config.toml
head_dim = 64
norm_place = "pre"
bias = "all"
tie_embeddings = false
init_std_up = 0.0218
init_std_down = 0.0
optimizer = "muon"
lr_mult_down = 3.0
decay_fraction = 0.941
batch_tokens = 16384
seq_len = 768
train_tokens = 85050000
steps = 5192
Each number is 500 + 40 x the weight over its row's rms, rounded and kept within 0 to 999. Layers, rows and columns count from 0. Numbers have three digits each. The size before them is the row's rms in percent of the matrix's.

# layer 2 MLP down (transposed), 384x96, rms 0.223, rows 71-85, columns 0-95
064:510541502525565461483539471531456497486523494481565473498544460435585543490464584521541447503502433527573467447506474506481445506468455465454537539423473502504553477496540521488525532459570507539458521521417486497489494521556441537454542531493575519523422482422509497440545568477472490499
110:507496502522524524616449561475441550401479487536496424522435482490562589421500514495506467476494549448478460539536499536507455543494495514512489488494467542513541531567487458515516509464555483526520461506521522538455584461489437552485407459523467459439537527478477461487481516536520489552
090:523506512514461489579488494576483490469462539524489511461502536523438518462546549494462534373483532432476490453472546539485559558498460531530457494509470512547483540565518437514492564514509382525453545476517485528531581485500493508537460475486516416456507515532472496466547546464544434472
084:462513508529451513501457406526529514472433482495388512424490508466558533454512519498520491512478457524463504568464501565523550470434541511469547439456525485456508440489567438567516575578532553530563512481493496560525493526472506479460517544520470445496485440518459506514551562526468514506
135:445462547471507518544493551528507563456459458499511526542460523546466530546440526456463504483552546464493447487507495480508471517485473553543581536532610469463452523523525564526539460451538523544478525460518517525486532476524438487408430520494449507456500419486568494497492514407499443544
054:522497456494526449544464488479481414495392535580481523517567498435496515505514468511488572456484448518451480546514512467563513477442489554463455519501519446556526509589500521530491512560534535422500480498437535500475508442492588481545503450476527572520562450563517498482497525471460511456
143:477474469506505536574482530489468433476516509513411550500471555532545520544467503500541466569462437473508502452504521423522484439497461483450496489502502495588529506454487479453563485573486451474503517585510493463469467506528449550431504455457613514520567472492484560517481553500489575522
158:466484512447448557425508569527508528554478430515515568542539425480537520436531498460500470556481456484496584579436514503502455503510537501504496452487506523493434428479495530489544486470443565540467457529556484557500500495515460449580511479416507558461502537491510436528565495517481522473
098:511488547509490513584568543474490523502522475493515479510518509570503457463504490458529505462517470510500625465463483450487491502506534465482487433498455564573415452498469464535499462486485496481541501556530514532511438577481526543561464527496535524504436551453402427454498439492554558463
125:530479455531576526459504534571533531507485542500511519359471502458510478439490498458449560483488547549521458547480474516498487531508498472497527477524454540462470462471459560488555500554516500572517443447487501513442477470533563474502504508504574401491428485510523560521584483457444530499
112:510533510425481482492458481466535540553556433502524522438502455455468500498414489497530491474503472453475422511499489488529560539475502470532517456458453606473539438531541492549493488500507545539542518517531491587499502508489512476450489476582441553513533442502499482547498484517463473645
107:500517469393505542468442488468509531464521481495510530528494560529509511464564518425479490518514491500542533530425478501410436451521548499538444512492478492523497534495451510514505522424424500511442479493503510579573570512496533614485522462506505541449534513432512463550567467512442524536
105:550495449496523452536467540453490513520484514496547536481430448466415518422533514471516384527449426571488517454495511458463519456505508479489516448534526537530532504539559555442457521546561470534563456502511537496493519497594542515469544509496523525511500426482478504438536518483436563523
121:474517460521519472518515485513495470487427450471483495557492500429489503462471556497614530520491483529461499542428525488482530449472449519521539551521522564455484499453472546491468530504462531560516428463573533537560546488477518586596488459525499497490488467538447548471503468382523499450
042:505486525546552554487513472537496539529525454524538554534504518472467431524535407492476549469507427544559463532465513481505496527520479512600630499483495471510525506522474455431412472513453542474509527554514534519486528520479447514476493502470495481492500540525451455507507542461397443417
# layer 2 MLP up, 384x96, rms 0.174, rows 72-85, columns 0-95
107:479491527481526509582446503510495538463497512602547425534474525463478555467477499574513466396496502518491435547537504503520490474463552547466500469502416466555494474477485500470534553442470466544537430489552504514522532520505430521425441501528437556475562576455487481474485524534501524537
100:474496481482501514515529482576530461527513499545482529494469572528475490458524538471504562429414627519570457453501471505483510566513516514459501510507482482591502498592454478481533500466461498509412500444490473521532579433468454438520494456524574500433523509438499467495502517459513512508
086:536524459483488526454435418562518505497488445528474524446525484538509477530457455519526514539408525498481484537445469571550475536442513562469592510440498471439543461495530461544488504525502583540569560456498452535489546503575592502485547528526554460487509489476479511434500485465484485496
121:472510530515502573485559519581415576469443403473498501548499516544573518485507489510526468460494513524530464415498476483522443535515444488547536507530568515525519541518495482480398472489487608521544517519511490473499540505506489430479452453484429488534553525448516492485528483408514506505
057:513463490528475516575539522509518462502554561494382486539495537511589405479539539465575477512501469419504450484471510503503473481459481508500505509474544532512510495509512526525451481449463528462539514483455456587487496487543515476436567467507595559461582421512475550491547504487507463501
129:489482473481531468488515462460436475394524503481452520493461517461529512480454443562441604531472514483484537497516465540519530522504493544536457430513463483533477542478507463516566535464433457503489440435475532456513518541487423511499523586508549476496561590466579505559519496554538469492
150:453475551491446508464548461505477465527529499569482556525580487530522436461530505503524512518530464518539557494511578478554475407492546404482527498446472478518540481560408482512435440502489487503457579513513490529436542475505479519539528521450517515525435464577427464540515482494535514537
102:574396518464472519489499481517523572433523467511515474514542505513487447488576522465534497521524523495509468481527496523515476480471469498516449469488400560521537428599448485573523499458436502485555568594507544497481409502539479542502514530481486546499418496454493492521508434478528490529
122:478494523434454581547537522501416477468504494457456491526532469420469436475543466541549492483525572513462530504534548481495484484528500471397505512505468533517464475457445500539556444537538592464500459441443545543518515455472492492490535548515500588546479533531458444536520487545460488563
107:530557504518499464489438489488482469553514443516468415536458507518536482553510400573432510555497504500447418511502480496579484528548511478427505463503459554475504448565506497490475496456464498495534570515463516478479524573489446573432518471492501529558558512540495484523539508453527597496
112:512508457547445526523475506540484506513519474464495556448539502573504518559497509477478413516532525512540439563502475487460476509465558536454461511482489477509482559427550447470578541490447575458546544490494536524563574521472470503446518452541484435466536443444541594461456462499471474465
097:491488459484468520544452530483528531478604513552533487517487522480507523454508475477543448480418473544477435473495531513546443535527474474481505480458579441537531512496490590423444508486446445552578487507540546463521478457614436505448537458499558498515514457478505549444499514522512543480
125:488465508531494436593512485455446587473469564545506536409506508444472477524532577542428481407418463484482502541536488515491505501521490504477500534497538486491493532470531441475452570463549463489515493543479497514489496481463473543503547595514432502438555507469481508491485449540537582522
043:509523557455549540484511407468490543543573491501509521579577506508475445513488426527544542522504442522531485503449518449509465533494463476536577509481510475492515531504437437419472461535515482523474509537488496494481560417490480492478528533516518455484461562545469395525473577514526447566